{"num_key_value_heads": 1, "head_dim": 32, "norm_eps": 1e-06, "positions": "rope", "rope_fraction": 1.0, "qk_norm": true, "attn_scale": 0.177, "bias": "none", "tie_word_embeddings": false, "init_std_down": 0.00932, "optimizer": "soap_variant", "lr_mult_qkv": 0.4, "beta2": 0.99, "decay_shape": "linear", "dataset": "wikipedia_en"}
Each number is 200 + 20 x the weight over its row's rms, rounded and kept within 0 to 999. Layers, rows and columns count from 0. The size before them is the row's rms in percent of the matrix's.

# layer 4 MLP up, 256x96, rms 0.266, rows 66-90, columns 0-95
088,211,167,207,210,196,187,209,159,191,183,189,168,170,210,202,206,185,224,194,223,203,222,215,205,195,241,219,208,228,187,147,196,177,205,247,233,212,217,244,213,218,181,202,175,190,207,206,198,175,194,220,156,187,215,219,190,221,195,210,171,222,195,164,200,185,194,188,180,234,207,180,212,208,214,201,206,206,180,192,207,186,219,214,217,190,192,189,185,178,183,172,211,244,189,220,220
094,195,175,175,214,198,230,199,212,208,212,208,217,190,206,205,190,186,195,181,213,205,242,175,216,240,205,204,221,205,206,225,205,186,191,232,217,193,183,188,188,209,193,208,238,198,210,198,179,175,224,196,235,221,170,231,232,163,218,200,171,197,185,212,199,188,223,149,207,211,178,204,228,175,205,205,200,167,201,248,226,223,169,182,194,203,232,225,167,184,199,188,199,194,169,214,193
100,194,210,230,219,185,165,194,189,200,215,214,215,240,172,199,172,187,200,160,185,213,238,198,222,231,182,217,182,210,232,214,165,226,188,205,180,261,205,210,170,183,200,213,202,213,195,155,187,193,200,211,189,178,220,197,165,184,184,187,193,188,179,234,168,219,225,211,207,188,167,187,197,215,217,181,209,178,198,175,217,179,215,210,227,194,206,214,210,208,213,215,179,210,221,185,192
096,197,242,215,189,188,185,210,176,227,197,185,200,175,219,188,149,210,216,209,184,200,217,212,221,187,200,208,160,205,155,199,177,226,185,202,193,224,178,227,181,198,185,173,186,191,186,193,191,214,189,192,199,194,249,221,187,270,204,219,187,218,192,213,213,156,205,239,209,194,209,222,184,184,212,203,234,202,219,184,180,194,201,213,204,193,205,222,208,218,188,236,207,210,205,178,206
103,181,198,232,233,205,189,207,186,211,165,198,214,190,200,183,172,147,208,218,234,198,193,230,227,192,224,199,184,205,211,200,196,233,225,192,196,207,184,194,225,209,137,207,212,222,231,187,207,179,179,200,156,215,214,190,215,196,186,199,199,190,183,184,187,191,211,206,186,169,166,174,179,222,178,209,176,183,190,199,158,205,180,176,185,194,205,206,195,195,204,191,224,219,241,179,180
143,266,192,233,202,219,212,194,181,211,185,194,177,229,229,189,190,207,201,229,204,183,230,220,199,183,168,192,189,173,216,203,202,215,211,202,198,201,166,212,188,219,197,219,173,208,179,177,222,199,198,206,186,223,171,204,213,150,223,170,216,187,174,208,196,176,188,208,198,229,189,173,218,162,192,223,181,182,160,192,204,160,193,196,198,219,216,171,207,187,220,185,212,192,215,225,211
102,247,156,196,190,211,197,234,193,158,176,200,195,195,198,231,215,206,211,167,215,203,210,197,199,176,221,205,192,174,180,192,208,210,195,201,227,184,192,216,175,215,185,179,172,181,209,168,198,190,201,169,203,190,232,222,220,224,212,213,192,208,184,186,163,257,194,209,229,173,229,218,201,186,192,216,222,223,182,208,205,203,212,201,206,188,250,202,218,214,177,234,212,225,204,192,218
104,204,188,173,184,221,214,208,215,236,201,192,234,221,217,220,174,190,229,199,184,197,208,196,193,197,207,221,215,229,195,176,201,171,180,209,166,210,225,238,221,209,220,192,188,226,198,232,230,200,187,189,246,168,159,215,203,205,182,219,199,178,215,169,194,211,160,167,248,178,206,195,226,182,174,204,198,169,213,204,195,177,214,175,222,184,190,191,210,199,199,197,217,181,194,176,215
116,196,214,186,228,224,206,202,201,211,189,206,243,169,238,202,194,202,162,209,195,195,219,221,189,212,210,156,229,260,178,244,244,216,189,201,207,221,172,213,193,194,211,198,210,198,186,226,232,210,229,214,198,193,200,216,225,208,216,167,214,242,196,210,192,204,217,210,214,228,219,172,197,182,176,209,207,206,206,182,168,179,205,219,199,207,189,188,194,197,172,226,199,234,191,196,204
100,195,183,193,192,168,179,194,164,200,203,180,184,204,198,183,226,217,202,206,205,198,181,213,198,208,182,192,193,186,221,225,223,162,243,210,191,205,218,243,181,202,186,211,192,207,216,190,226,190,177,231,193,210,199,198,214,182,179,203,190,239,209,165,220,227,188,186,170,193,215,200,177,215,169,217,186,210,163,202,178,225,195,203,246,190,182,159,212,214,198,182,247,234,214,221,229
114,220,220,183,215,246,150,187,217,188,236,182,222,201,211,183,186,186,178,186,161,187,206,202,211,173,210,164,208,204,211,160,205,197,191,203,178,166,187,160,235,188,198,183,186,211,223,184,210,209,215,182,184,222,207,205,182,182,207,198,241,177,220,203,160,202,181,190,209,214,212,182,224,189,174,229,185,220,193,209,178,208,184,201,193,203,203,221,186,219,193,227,169,210,164,225,202
087,211,195,191,185,201,232,179,244,202,199,189,195,223,174,204,211,181,197,182,195,234,180,213,214,183,203,185,183,238,207,179,182,192,189,185,229,212,187,189,201,253,196,212,240,200,219,193,187,223,190,226,173,169,213,180,193,197,205,191,226,227,186,214,215,147,202,206,183,195,223,210,194,229,240,182,196,203,213,160,196,190,188,207,195,214,165,200,206,187,202,168,174,176,174,215,163
112,189,221,196,227,221,212,192,222,186,139,179,190,210,191,194,193,191,237,203,199,239,150,177,197,185,207,199,201,191,183,216,218,202,176,168,180,210,191,198,214,203,227,197,194,196,200,190,176,187,188,188,221,150,196,158,243,187,193,191,185,170,195,215,215,184,165,226,217,203,219,210,188,192,170,247,213,190,181,230,211,187,200,206,179,207,182,208,186,192,219,204,163,199,214,191,199
089,220,230,190,180,213,177,184,228,179,195,196,203,202,220,197,188,203,184,227,167,228,201,171,189,178,190,194,214,241,242,223,152,186,239,202,184,213,199,183,194,174,205,227,171,217,195,204,171,197,228,210,213,201,200,188,195,188,205,207,204,198,186,190,220,211,201,179,199,212,209,247,228,200,209,196,135,224,242,207,192,199,214,218,206,216,181,195,166,219,215,176,214,205,217,198,207
089,205,185,172,205,192,236,161,225,192,185,215,211,204,228,169,213,183,231,189,196,206,191,203,200,195,216,198,180,212,168,188,204,251,227,199,197,202,199,178,172,177,219,212,222,203,218,220,220,239,192,156,183,180,230,200,209,211,203,238,173,197,196,167,228,207,217,201,207,167,181,213,177,218,201,186,193,215,229,210,160,205,208,209,229,242,199,174,199,176,222,217,196,186,192,210,202
103,168,184,190,158,190,194,184,238,194,194,187,184,180,167,196,238,189,171,195,213,209,224,197,185,199,197,203,183,189,225,210,174,166,210,195,210,224,180,185,200,235,214,173,173,178,192,185,208,188,207,223,189,195,205,211,211,221,214,196,232,194,226,200,234,206,187,243,209,193,157,211,206,179,194,151,162,190,213,179,198,223,192,180,218,234,189,210,178,227,201,177,197,191,233,221,199
082,199,200,196,230,199,201,190,212,201,199,189,162,233,196,191,202,219,216,195,184,224,196,195,217,214,175,202,192,175,210,221,225,173,248,195,194,220,234,167,188,172,172,229,226,188,182,203,204,197,221,193,210,207,226,196,203,182,238,248,196,181,185,233,201,196,215,179,212,219,182,199,201,185,210,201,239,160,181,184,191,186,191,175,151,175,184,179,200,205,213,171,220,230,183,179,200
109,191,211,202,191,252,194,178,205,193,201,214,216,205,215,181,223,189,190,205,214,242,243,222,207,215,202,201,207,188,181,194,195,237,193,177,200,202,186,206,215,202,164,247,183,205,186,161,202,213,178,176,201,205,202,204,224,213,169,198,236,187,222,199,224,201,191,206,195,237,204,216,197,229,202,209,171,220,189,165,232,190,251,186,204,165,207,192,206,177,217,238,215,201,184,228,182
109,213,160,215,222,232,198,198,178,207,191,195,203,186,229,194,186,233,203,237,201,193,225,218,166,215,177,229,166,212,178,199,201,248,166,220,173,216,191,209,194,180,196,200,194,220,166,203,202,207,183,190,222,187,160,232,186,207,240,206,187,222,190,199,191,207,206,188,179,214,209,200,243,214,216,180,187,203,196,216,179,230,208,243,226,221,213,221,216,184,212,231,200,212,211,182,209
104,208,226,197,197,209,193,196,207,209,194,204,218,200,189,162,181,196,220,190,208,211,233,184,179,228,167,182,200,175,198,231,207,164,185,204,235,180,189,198,228,207,181,153,209,182,159,189,191,194,162,195,179,224,189,186,215,216,195,215,207,202,200,205,206,226,199,213,198,258,217,192,182,219,183,221,237,186,188,208,193,204,198,222,171,229,237,187,238,166,186,172,180,179,194,208,191
100,209,193,211,173,209,203,211,174,180,181,202,168,172,236,178,208,189,231,184,161,207,200,195,176,221,214,215,166,209,222,164,200,243,180,173,206,169,210,224,214,208,207,200,197,196,212,177,208,190,206,213,201,224,183,189,231,181,193,210,181,184,206,176,182,189,189,182,233,193,199,178,203,266,176,227,171,213,210,181,170,216,217,179,198,210,192,211,239,198,216,187,192,209,204,170,189
121,213,181,206,225,198,226,226,196,222,181,201,216,229,194,245,198,189,208,231,193,196,218,217,181,238,215,203,213,206,190,211,216,181,191,192,208,229,211,199,183,225,194,184,188,181,158,207,216,210,201,208,176,225,183,190,166,195,209,209,189,228,204,193,203,213,226,164,167,208,228,247,215,197,198,231,202,194,157,170,197,167,210,228,240,221,188,230,205,195,221,191,211,223,173,178,194
128,188,211,179,202,215,188,216,205,199,215,187,215,213,213,183,191,210,203,219,160,221,225,201,166,167,145,215,198,201,188,205,187,189,164,180,156,200,184,188,203,181,214,221,181,220,184,183,179,210,199,200,228,185,221,224,145,187,222,207,197,184,232,235,203,182,212,212,196,178,219,199,163,204,215,181,199,188,228,191,193,196,199,219,223,241,211,223,192,200,228,171,169,182,188,212,182
091,223,204,207,219,189,193,189,191,196,169,233,205,162,176,192,176,201,211,188,195,199,189,214,218,186,196,181,202,205,190,199,219,199,192,196,183,189,178,244,225,202,187,186,180,184,207,190,162,255,225,159,203,178,179,220,171,187,213,230,224,194,179,183,190,195,220,187,180,199,218,209,195,187,174,186,205,195,164,229,162,239,164,202,177,184,208,156,192,227,169,188,200,203,212,214,210
101,204,210,173,183,183,220,197,212,220,207,187,196,176,188,215,200,239,216,190,210,199,200,200,198,207,199,243,190,202,224,195,205,189,191,186,203,191,212,207,206,186,185,210,206,205,238,235,187,239,203,223,198,212,207,170,165,215,217,185,212,238,239,255,221,196,218,180,176,217,190,217,208,184,217,196,205,197,199,157,239,197,187,201,202,228,145,212,188,191,157,230,204,225,190,202,222
# layer 4 MLP down (transposed), 256x96, rms 0.249, rows 66-89, columns 0-95
093,220,208,196,186,213,157,206,179,239,182,198,193,178,206,185,213,212,207,175,222,200,220,170,186,191,201,220,177,231,207,209,237,180,193,197,190,166,165,156,190,225,195,189,223,209,205,217,180,191,156,205,207,218,168,178,216,214,184,219,216,207,234,208,238,202,202,208,198,202,211,188,207,173,198,183,185,233,205,209,201,226,218,227,192,221,217,173,220,208,196,217,229,230,190,151,190
099,213,229,209,227,180,195,200,159,206,197,197,196,173,206,224,237,203,222,204,206,210,199,173,164,195,185,192,170,186,228,204,211,227,213,212,209,170,241,188,201,235,230,201,175,201,174,260,187,187,183,177,170,211,148,202,173,217,205,224,185,201,175,204,197,187,181,227,201,187,199,185,192,187,234,197,226,191,192,211,216,204,196,179,190,194,197,196,205,199,197,147,224,191,205,211,193
103,187,221,217,223,184,215,244,211,221,220,185,216,244,234,204,196,214,183,170,233,179,206,209,173,208,216,192,180,213,208,185,140,219,189,187,217,210,215,227,200,181,200,228,173,187,182,158,193,161,202,191,207,196,188,191,205,180,238,243,186,229,209,205,200,194,206,192,208,176,172,176,190,186,196,177,198,236,195,173,193,219,192,185,178,189,190,221,179,215,191,208,211,187,185,204,177
099,231,181,204,162,159,191,207,198,196,178,224,176,186,192,211,202,199,219,167,183,234,198,220,197,163,220,232,218,180,203,181,208,188,169,181,200,175,218,205,183,183,170,192,190,184,197,174,172,177,209,227,195,172,204,179,230,201,182,192,203,208,206,195,203,207,206,166,167,239,212,230,243,218,228,171,166,216,196,205,196,223,197,179,191,184,185,213,207,181,207,168,196,188,195,193,234
103,208,177,204,165,208,171,197,210,157,215,183,195,203,215,224,167,179,207,229,194,180,169,144,196,220,185,174,240,195,216,207,208,189,221,192,216,210,214,206,214,209,215,218,204,188,175,193,195,223,192,182,195,171,186,212,216,214,206,225,223,220,221,217,213,187,213,212,150,214,201,175,210,186,187,236,220,198,202,232,227,201,216,245,234,207,174,209,188,210,213,220,192,177,185,217,211
117,214,203,211,202,203,234,205,193,212,145,180,241,241,210,190,187,229,212,192,217,206,175,215,214,168,206,192,199,168,234,169,203,207,226,185,234,225,193,238,175,251,223,214,172,195,210,192,190,192,188,180,187,201,221,215,237,164,224,195,179,205,180,184,172,180,188,177,191,202,207,187,203,183,197,215,193,214,210,190,195,203,194,186,166,222,217,198,218,184,194,180,187,181,182,208,218
095,192,200,222,161,172,143,184,233,196,198,222,200,195,210,180,195,204,207,200,181,188,190,216,230,223,198,193,196,236,242,226,203,203,178,178,197,221,212,186,170,204,218,195,192,204,189,181,209,193,200,181,201,205,220,203,229,227,251,172,198,212,224,195,193,215,192,175,220,212,215,220,201,230,205,169,198,220,177,218,199,208,172,201,191,191,153,164,226,204,230,204,186,206,169,231,197
099,233,219,186,184,223,251,205,211,206,214,178,190,200,191,193,192,211,210,186,188,204,195,204,218,198,224,170,152,200,190,204,214,224,194,165,200,199,178,193,206,178,219,181,173,182,182,215,191,188,247,194,192,159,189,197,229,187,192,240,211,222,231,241,224,183,206,206,203,206,218,215,191,202,208,190,171,183,193,199,194,197,189,214,188,224,171,192,236,196,231,164,205,225,216,153,213
110,238,165,184,178,165,211,206,176,180,180,167,172,198,223,221,204,162,167,204,211,211,223,189,175,219,193,242,220,215,194,230,198,174,206,216,213,179,214,216,202,205,166,208,196,223,230,190,207,202,197,194,183,163,198,206,191,236,192,214,230,179,221,202,237,219,168,200,193,214,179,188,167,222,237,191,205,213,175,181,222,227,208,200,199,204,230,202,216,203,205,221,202,190,224,213,210
104,221,220,222,154,241,216,183,214,207,191,176,212,194,224,192,175,216,204,252,205,216,158,237,223,218,189,194,204,194,192,174,209,198,179,227,215,208,204,202,196,234,158,212,170,170,190,209,201,183,218,208,196,192,177,194,180,192,217,204,225,200,200,246,197,180,193,187,194,181,198,191,197,194,209,211,193,226,163,195,177,223,176,181,196,158,195,210,206,194,237,180,215,200,223,180,219
095,204,223,260,159,205,209,192,189,163,205,210,212,208,219,216,186,189,199,160,207,217,217,175,172,200,163,188,199,199,202,210,228,233,181,213,230,199,219,173,193,205,211,205,211,169,199,200,217,213,183,180,233,226,217,198,211,215,193,234,199,198,226,177,207,229,212,196,192,207,220,219,218,213,205,214,205,174,213,202,237,180,184,184,189,206,202,204,239,195,163,189,233,171,204,198,244
097,197,231,218,159,232,217,206,191,166,182,204,173,212,175,196,191,198,200,218,187,170,217,197,187,229,194,206,235,172,184,190,176,184,211,198,178,224,200,214,211,212,215,173,222,215,186,208,203,231,208,205,231,184,180,205,195,219,236,217,209,202,190,188,178,185,166,232,166,178,197,186,188,217,161,197,231,214,217,181,249,191,204,223,213,196,250,190,194,200,186,217,182,206,228,222,198
104,148,154,194,206,191,217,216,194,202,158,207,201,228,225,226,181,190,186,185,203,217,201,222,213,215,193,205,202,217,218,201,209,253,199,199,211,212,196,203,223,195,199,209,177,210,211,219,190,185,188,207,192,193,202,210,199,164,210,217,188,208,201,209,195,202,194,175,211,218,207,269,200,228,222,209,204,198,193,209,190,223,183,221,246,200,192,193,188,201,183,214,164,271,195,187,214
099,195,186,216,177,210,190,229,153,204,176,184,208,206,174,214,228,232,232,156,201,222,221,196,197,203,171,179,165,232,171,190,203,213,220,201,207,187,195,179,196,202,190,197,199,194,206,181,206,170,163,187,190,210,186,188,189,190,187,196,207,168,198,198,213,194,190,193,183,201,137,158,221,204,195,231,249,212,197,211,218,169,191,187,196,205,158,211,221,181,175,190,186,204,184,206,201
100,171,186,172,185,213,216,189,224,222,201,222,185,218,219,213,185,232,151,232,207,250,214,168,176,205,181,201,183,209,191,195,179,181,171,209,172,205,168,222,209,192,218,213,240,168,203,200,162,190,203,201,191,179,198,190,162,184,177,188,197,181,195,214,184,189,185,210,217,189,222,197,187,192,218,183,208,174,188,184,188,219,216,206,207,158,147,209,195,234,209,202,200,202,194,189,179
102,198,183,186,220,163,206,211,167,190,186,178,227,178,194,211,199,199,206,202,213,205,181,172,172,220,212,170,210,215,196,229,200,172,207,221,208,174,188,219,213,170,193,182,206,214,211,189,221,201,247,209,183,166,217,223,172,188,179,179,182,192,188,198,206,221,212,243,194,197,219,194,203,205,177,185,205,236,175,214,227,201,240,203,205,193,139,211,187,230,238,201,167,207,205,178,201
096,200,183,226,207,165,211,189,211,181,185,206,170,199,175,211,213,174,216,217,199,199,191,178,179,204,146,195,197,193,178,189,199,209,246,201,219,185,210,203,182,219,154,198,163,221,181,203,250,184,197,197,164,203,192,188,232,191,244,224,204,222,220,189,166,190,208,205,229,176,209,198,210,205,211,197,209,194,174,221,182,201,168,181,198,200,215,195,192,229,165,230,186,188,195,177,225
105,196,207,172,221,193,204,205,167,251,225,199,200,197,193,195,187,173,209,213,210,206,203,203,192,238,221,193,182,163,159,171,230,201,188,200,193,236,205,227,266,185,211,203,202,216,178,239,207,222,197,211,188,217,207,176,190,186,195,192,202,219,199,179,208,180,186,229,191,178,176,163,189,205,247,183,209,190,188,203,206,188,195,234,222,191,214,196,220,201,204,240,218,197,213,187,187
106,196,204,197,220,228,193,250,198,242,177,197,185,158,200,190,191,201,203,213,197,190,205,247,190,206,216,208,200,203,202,215,193,198,216,208,189,223,204,194,231,229,227,210,187,194,194,185,193,198,174,183,214,179,164,201,195,198,212,174,209,233,219,181,207,239,220,196,181,173,198,205,198,234,233,190,197,215,198,241,248,173,180,222,229,200,213,227,221,226,235,202,199,215,174,182,178
104,196,231,206,220,215,215,205,191,218,204,185,192,184,194,179,198,218,220,168,186,222,228,170,204,220,164,178,179,180,221,193,198,160,198,248,222,195,197,209,207,206,202,191,224,184,198,204,195,175,190,170,183,212,182,170,185,230,191,184,218,202,203,183,219,201,184,239,202,214,183,190,141,211,185,215,187,197,191,227,201,209,183,209,170,210,210,195,213,179,172,181,229,165,215,157,236
105,195,208,182,207,218,209,167,181,240,164,220,150,208,193,199,227,226,214,200,198,198,198,210,196,201,182,208,176,209,221,209,190,229,199,197,219,202,195,204,205,167,184,224,215,246,192,196,220,220,197,194,189,235,223,158,211,214,220,181,202,193,212,221,186,207,215,192,203,202,190,211,154,221,226,181,202,150,197,211,198,171,199,198,193,210,205,146,182,231,188,187,206,208,198,174,158
110,211,210,219,181,185,205,223,171,211,171,166,230,201,199,199,212,163,167,188,189,179,229,186,215,204,206,227,219,191,201,192,193,203,230,213,226,228,183,219,219,203,172,163,151,196,197,226,171,161,201,175,241,194,178,214,205,206,214,237,194,205,188,169,207,196,189,182,189,184,233,203,205,217,191,207,187,218,192,188,239,214,222,220,166,202,176,219,184,192,193,191,217,225,189,176,206
111,172,229,183,196,233,247,184,237,237,215,200,200,202,190,198,210,196,185,228,173,160,177,230,204,185,238,187,215,183,214,209,188,198,199,220,197,218,220,200,197,195,205,233,214,227,184,205,185,220,212,194,230,211,172,176,209,192,222,176,180,214,189,237,205,178,167,199,184,194,170,222,168,196,202,231,193,208,198,206,182,228,200,171,200,214,213,179,175,204,205,223,199,161,203,174,175
094,178,191,212,157,231,186,220,202,224,212,172,211,161,156,195,215,191,161,241,196,203,197,214,231,259,242,195,193,200,189,203,202,191,207,197,231,195,189,213,220,214,178,223,226,214,205,182,221,230,215,195,166,198,205,200,193,204,201,186,185,181,195,184,193,212,166,227,202,209,235,180,172,212,215,201,192,187,217,200,223,213,202,184,218,203,205,189,207,218,229,215,181,195,241,188,215
# layer 4 MLP gate, 256x96, rms 0.289, rows 67-90, columns 0-95
103,215,193,223,201,214,208,210,171,188,213,188,194,202,195,224,221,214,233,225,191,210,182,199,190,201,178,200,202,211,205,184,208,184,157,203,203,191,198,207,177,193,230,226,177,217,227,265,193,209,201,177,225,204,158,177,156,197,169,224,178,203,199,228,200,186,146,200,199,208,201,219,162,217,183,235,193,185,193,199,211,210,174,177,208,242,185,197,187,178,183,185,186,200,205,218,176
103,187,203,221,181,195,202,197,191,180,214,187,215,183,197,225,189,202,224,195,205,164,215,167,171,178,215,208,207,182,178,193,210,196,198,211,188,181,226,167,167,171,192,213,203,210,216,149,168,211,190,168,215,158,205,212,205,205,164,184,212,209,175,178,179,206,204,176,222,205,222,220,188,198,186,168,173,220,172,200,160,223,189,205,230,232,235,209,180,209,187,185,177,211,185,164,195
100,195,205,184,192,197,220,192,201,194,164,191,181,224,254,231,202,170,202,206,205,215,193,199,236,239,201,191,230,225,172,223,215,197,191,208,195,217,188,213,215,222,200,202,205,205,205,192,186,234,200,179,212,196,246,195,202,231,215,221,184,182,184,232,196,188,164,221,253,215,187,202,174,200,179,202,205,190,200,175,186,188,232,209,214,218,204,197,202,175,197,194,209,240,241,191,158
096,191,213,160,168,195,178,197,203,172,200,157,167,232,175,170,227,195,176,221,231,186,217,216,196,204,213,198,223,182,212,198,193,219,189,202,195,153,208,204,203,184,215,149,187,166,188,248,209,181,208,215,200,197,235,228,193,220,210,227,188,190,220,211,191,191,193,181,227,183,204,168,224,217,217,207,196,213,178,168,215,195,180,208,191,208,176,205,205,198,222,221,217,228,195,193,221
132,180,224,170,186,195,201,202,198,201,214,227,207,175,167,221,202,201,184,196,220,219,165,196,200,210,235,228,212,233,180,197,196,204,202,211,188,202,235,218,205,187,193,203,219,194,211,203,170,213,168,186,204,185,195,192,197,246,180,190,198,223,242,182,226,238,190,224,186,176,195,241,192,194,219,175,201,183,224,208,216,219,177,196,180,176,164,237,191,190,192,210,198,226,186,142,197
093,227,216,204,196,222,212,204,198,190,168,195,233,214,195,178,213,208,204,174,178,193,205,184,203,159,195,212,197,193,177,195,169,214,188,205,200,234,192,165,196,213,229,184,201,196,218,213,179,187,216,199,203,203,223,170,185,240,212,202,177,218,185,201,206,175,194,208,245,180,205,208,205,211,214,224,225,164,172,163,211,211,212,175,198,202,269,191,197,236,153,188,226,194,216,197,204
099,190,211,233,179,215,208,203,180,198,209,199,159,215,222,194,219,203,215,217,229,170,221,227,197,215,209,214,225,214,193,189,197,199,205,224,168,178,176,164,196,204,215,205,184,188,196,184,252,187,206,206,157,213,229,217,187,214,204,217,223,226,244,193,233,188,201,222,230,220,208,161,189,229,233,231,166,208,195,222,214,214,195,235,182,200,201,215,217,205,210,178,219,216,200,202,187
110,247,168,219,178,179,180,187,206,195,212,184,197,225,196,184,206,192,193,174,172,189,216,194,160,214,200,225,176,197,193,205,237,208,196,223,222,210,207,185,189,214,197,235,221,176,219,192,167,227,214,220,178,210,202,175,216,197,212,185,214,202,187,205,226,230,207,222,201,179,212,210,199,176,248,211,210,167,187,183,254,194,187,168,160,211,194,202,190,170,195,190,225,194,178,224,212
096,181,229,202,186,208,151,213,186,237,230,195,224,206,227,193,215,194,193,140,194,196,189,194,181,214,211,178,213,191,231,213,189,203,191,200,197,185,190,192,194,187,233,197,213,220,210,214,191,200,227,214,218,188,188,175,224,205,163,209,217,192,207,153,175,235,216,188,203,192,217,204,190,245,197,197,214,195,138,188,196,190,201,204,203,229,200,212,179,206,189,182,195,173,211,187,156
104,206,188,209,176,219,229,207,219,175,162,206,223,197,183,234,225,196,159,176,188,217,204,168,177,201,221,193,193,213,195,233,212,203,207,153,197,185,186,223,190,207,217,192,240,198,232,195,207,201,227,185,189,191,210,193,200,238,194,206,192,215,187,185,192,183,182,208,223,183,222,198,189,195,201,195,180,220,202,189,166,190,162,208,195,219,156,210,190,263,229,201,224,175,191,205,181
085,222,203,215,206,186,207,225,206,197,197,215,162,218,193,215,215,245,194,214,173,216,238,204,217,212,186,211,210,214,195,207,192,169,198,219,183,186,208,184,232,205,203,210,195,245,195,225,183,165,203,186,198,204,204,212,245,195,183,227,194,206,210,179,189,207,187,217,252,163,232,174,186,198,152,220,192,185,198,233,230,189,208,176,192,230,227,197,197,183,183,203,195,180,192,242,204
117,176,212,211,260,195,207,177,204,175,194,198,176,235,175,207,214,191,196,198,212,180,197,180,208,210,210,214,206,213,223,192,194,191,207,173,196,205,190,229,158,185,194,195,202,181,171,193,170,178,218,192,173,215,154,191,208,208,160,216,185,214,199,211,200,194,200,202,204,208,215,186,227,223,233,215,155,179,180,191,220,198,225,183,193,228,218,235,212,172,198,186,216,240,155,202,178
090,214,189,191,201,179,172,186,168,193,187,183,234,205,177,205,212,182,188,143,211,163,184,207,200,191,207,228,217,233,185,228,174,195,244,224,188,219,164,209,198,208,197,215,199,187,165,242,168,210,206,193,175,189,212,217,174,224,223,235,186,196,213,210,222,178,190,182,233,227,205,176,184,204,169,197,211,201,204,199,234,196,220,209,205,211,203,205,235,204,204,201,206,212,189,167,188
095,205,232,168,212,199,218,188,183,182,202,181,175,184,223,171,222,216,209,201,182,170,210,240,192,200,199,237,227,208,170,191,206,198,175,162,193,215,202,189,190,220,205,251,226,174,226,207,223,231,179,222,182,160,229,223,223,197,188,187,213,206,185,177,215,188,199,168,215,167,221,192,201,220,193,204,166,220,219,200,206,206,207,211,199,188,186,219,213,195,224,188,229,177,234,208,218
111,191,196,183,210,198,201,193,197,201,234,206,170,157,195,176,235,203,188,186,173,207,180,218,194,185,210,192,210,173,231,211,171,201,160,213,197,178,208,207,232,187,195,204,163,204,173,201,187,165,182,208,194,157,198,193,201,200,173,204,212,175,220,252,195,201,216,190,186,232,195,168,215,203,184,229,177,193,171,183,204,212,175,206,220,214,237,181,205,162,229,193,190,178,193,223,177
103,171,202,197,192,203,218,202,196,236,245,201,228,203,204,198,202,168,172,175,200,231,228,234,214,174,207,231,211,192,183,181,212,188,208,167,217,213,187,224,182,214,208,227,229,179,208,218,207,188,185,197,198,207,191,202,202,212,178,186,232,176,206,215,206,201,191,232,143,223,198,198,182,208,195,158,165,167,212,201,252,203,206,187,189,191,190,207,206,164,216,207,187,224,198,221,182
104,196,186,176,165,222,216,185,206,203,174,200,231,189,208,211,187,226,190,173,196,205,185,188,191,244,227,214,184,164,238,209,195,230,189,183,202,192,172,200,179,218,208,204,223,186,225,222,225,200,193,195,203,168,194,230,210,234,179,209,213,185,214,209,195,183,193,221,175,197,241,216,168,203,185,187,205,202,177,202,195,237,225,192,236,203,221,150,183,167,199,206,202,175,173,217,227
104,242,195,214,187,179,223,200,237,221,228,216,160,180,210,192,215,200,208,188,210,179,207,195,174,179,209,197,197,144,200,191,185,152,212,219,222,210,187,186,197,194,241,196,190,197,205,198,153,213,176,200,201,211,217,201,193,187,218,181,182,195,223,224,164,182,229,204,227,185,222,204,217,226,232,189,157,174,175,187,201,184,202,214,175,217,202,236,192,181,203,178,201,209,199,193,187
098,182,207,231,234,173,174,187,214,191,238,193,179,180,180,207,187,192,189,216,192,202,230,189,205,195,231,204,233,174,200,192,177,228,216,187,168,184,223,174,224,182,200,233,204,218,192,192,170,202,176,203,227,216,205,216,201,171,201,189,212,196,191,228,183,226,189,171,187,213,228,192,172,203,170,249,178,192,186,203,162,187,195,187,216,158,187,187,184,166,217,218,183,213,188,181,181
099,184,210,224,178,203,193,207,188,185,209,206,184,170,201,196,141,215,199,204,165,174,224,239,192,217,204,217,186,213,221,195,208,232,170,189,224,212,201,195,181,183,233,198,196,198,218,194,211,190,202,227,209,185,165,209,201,199,197,152,226,162,222,212,201,169,239,199,170,162,193,206,218,211,230,207,214,173,204,205,179,203,173,182,184,222,197,235,237,186,202,198,182,199,226,200,195
102,218,222,162,188,183,175,212,206,192,209,209,186,149,220,200,207,248,193,187,168,211,161,206,201,164,180,205,172,181,242,170,188,186,205,210,162,202,203,180,187,185,207,255,185,196,240,182,194,206,185,217,184,181,215,207,206,173,204,180,173,188,206,220,178,233,209,223,204,197,173,189,188,193,223,193,225,186,162,193,214,220,196,191,179,221,205,198,193,204,217,210,217,198,192,190,210
114,196,216,204,140,226,153,166,210,180,215,202,199,186,182,177,221,197,194,179,175,228,175,230,200,223,199,190,234,178,202,177,164,219,206,221,212,170,178,174,188,170,189,204,197,178,213,199,200,225,199,171,174,187,174,205,247,238,222,195,209,200,205,176,221,229,213,187,224,225,191,190,209,216,197,210,196,222,186,208,190,212,214,204,210,226,204,177,190,226,189,195,192,191,182,193,179
090,220,157,221,189,215,247,233,179,212,194,192,177,179,212,194,209,164,225,178,204,203,202,201,168,208,257,201,215,240,191,185,213,194,192,190,180,202,185,220,232,210,204,211,210,207,188,199,193,190,177,205,212,156,206,196,176,215,172,189,214,163,189,192,231,164,167,188,205,237,200,212,206,196,207,171,211,189,224,196,206,181,202,219,235,216,208,179,218,189,217,217,215,217,171,192,187
101,220,213,165,206,160,217,208,208,245,212,204,198,193,165,203,214,187,209,158,244,192,196,197,207,206,210,246,171,193,176,199,217,197,172,159,196,169,212,194,223,186,200,196,192,198,199,218,204,203,202,227,217,193,179,174,240,202,196,198,165,221,216,224,238,211,158,219,216,199,210,224,164,217,191,185,196,191,211,218,209,193,212,196,174,200,191,187,209,207,202,210,162,237,194,217,206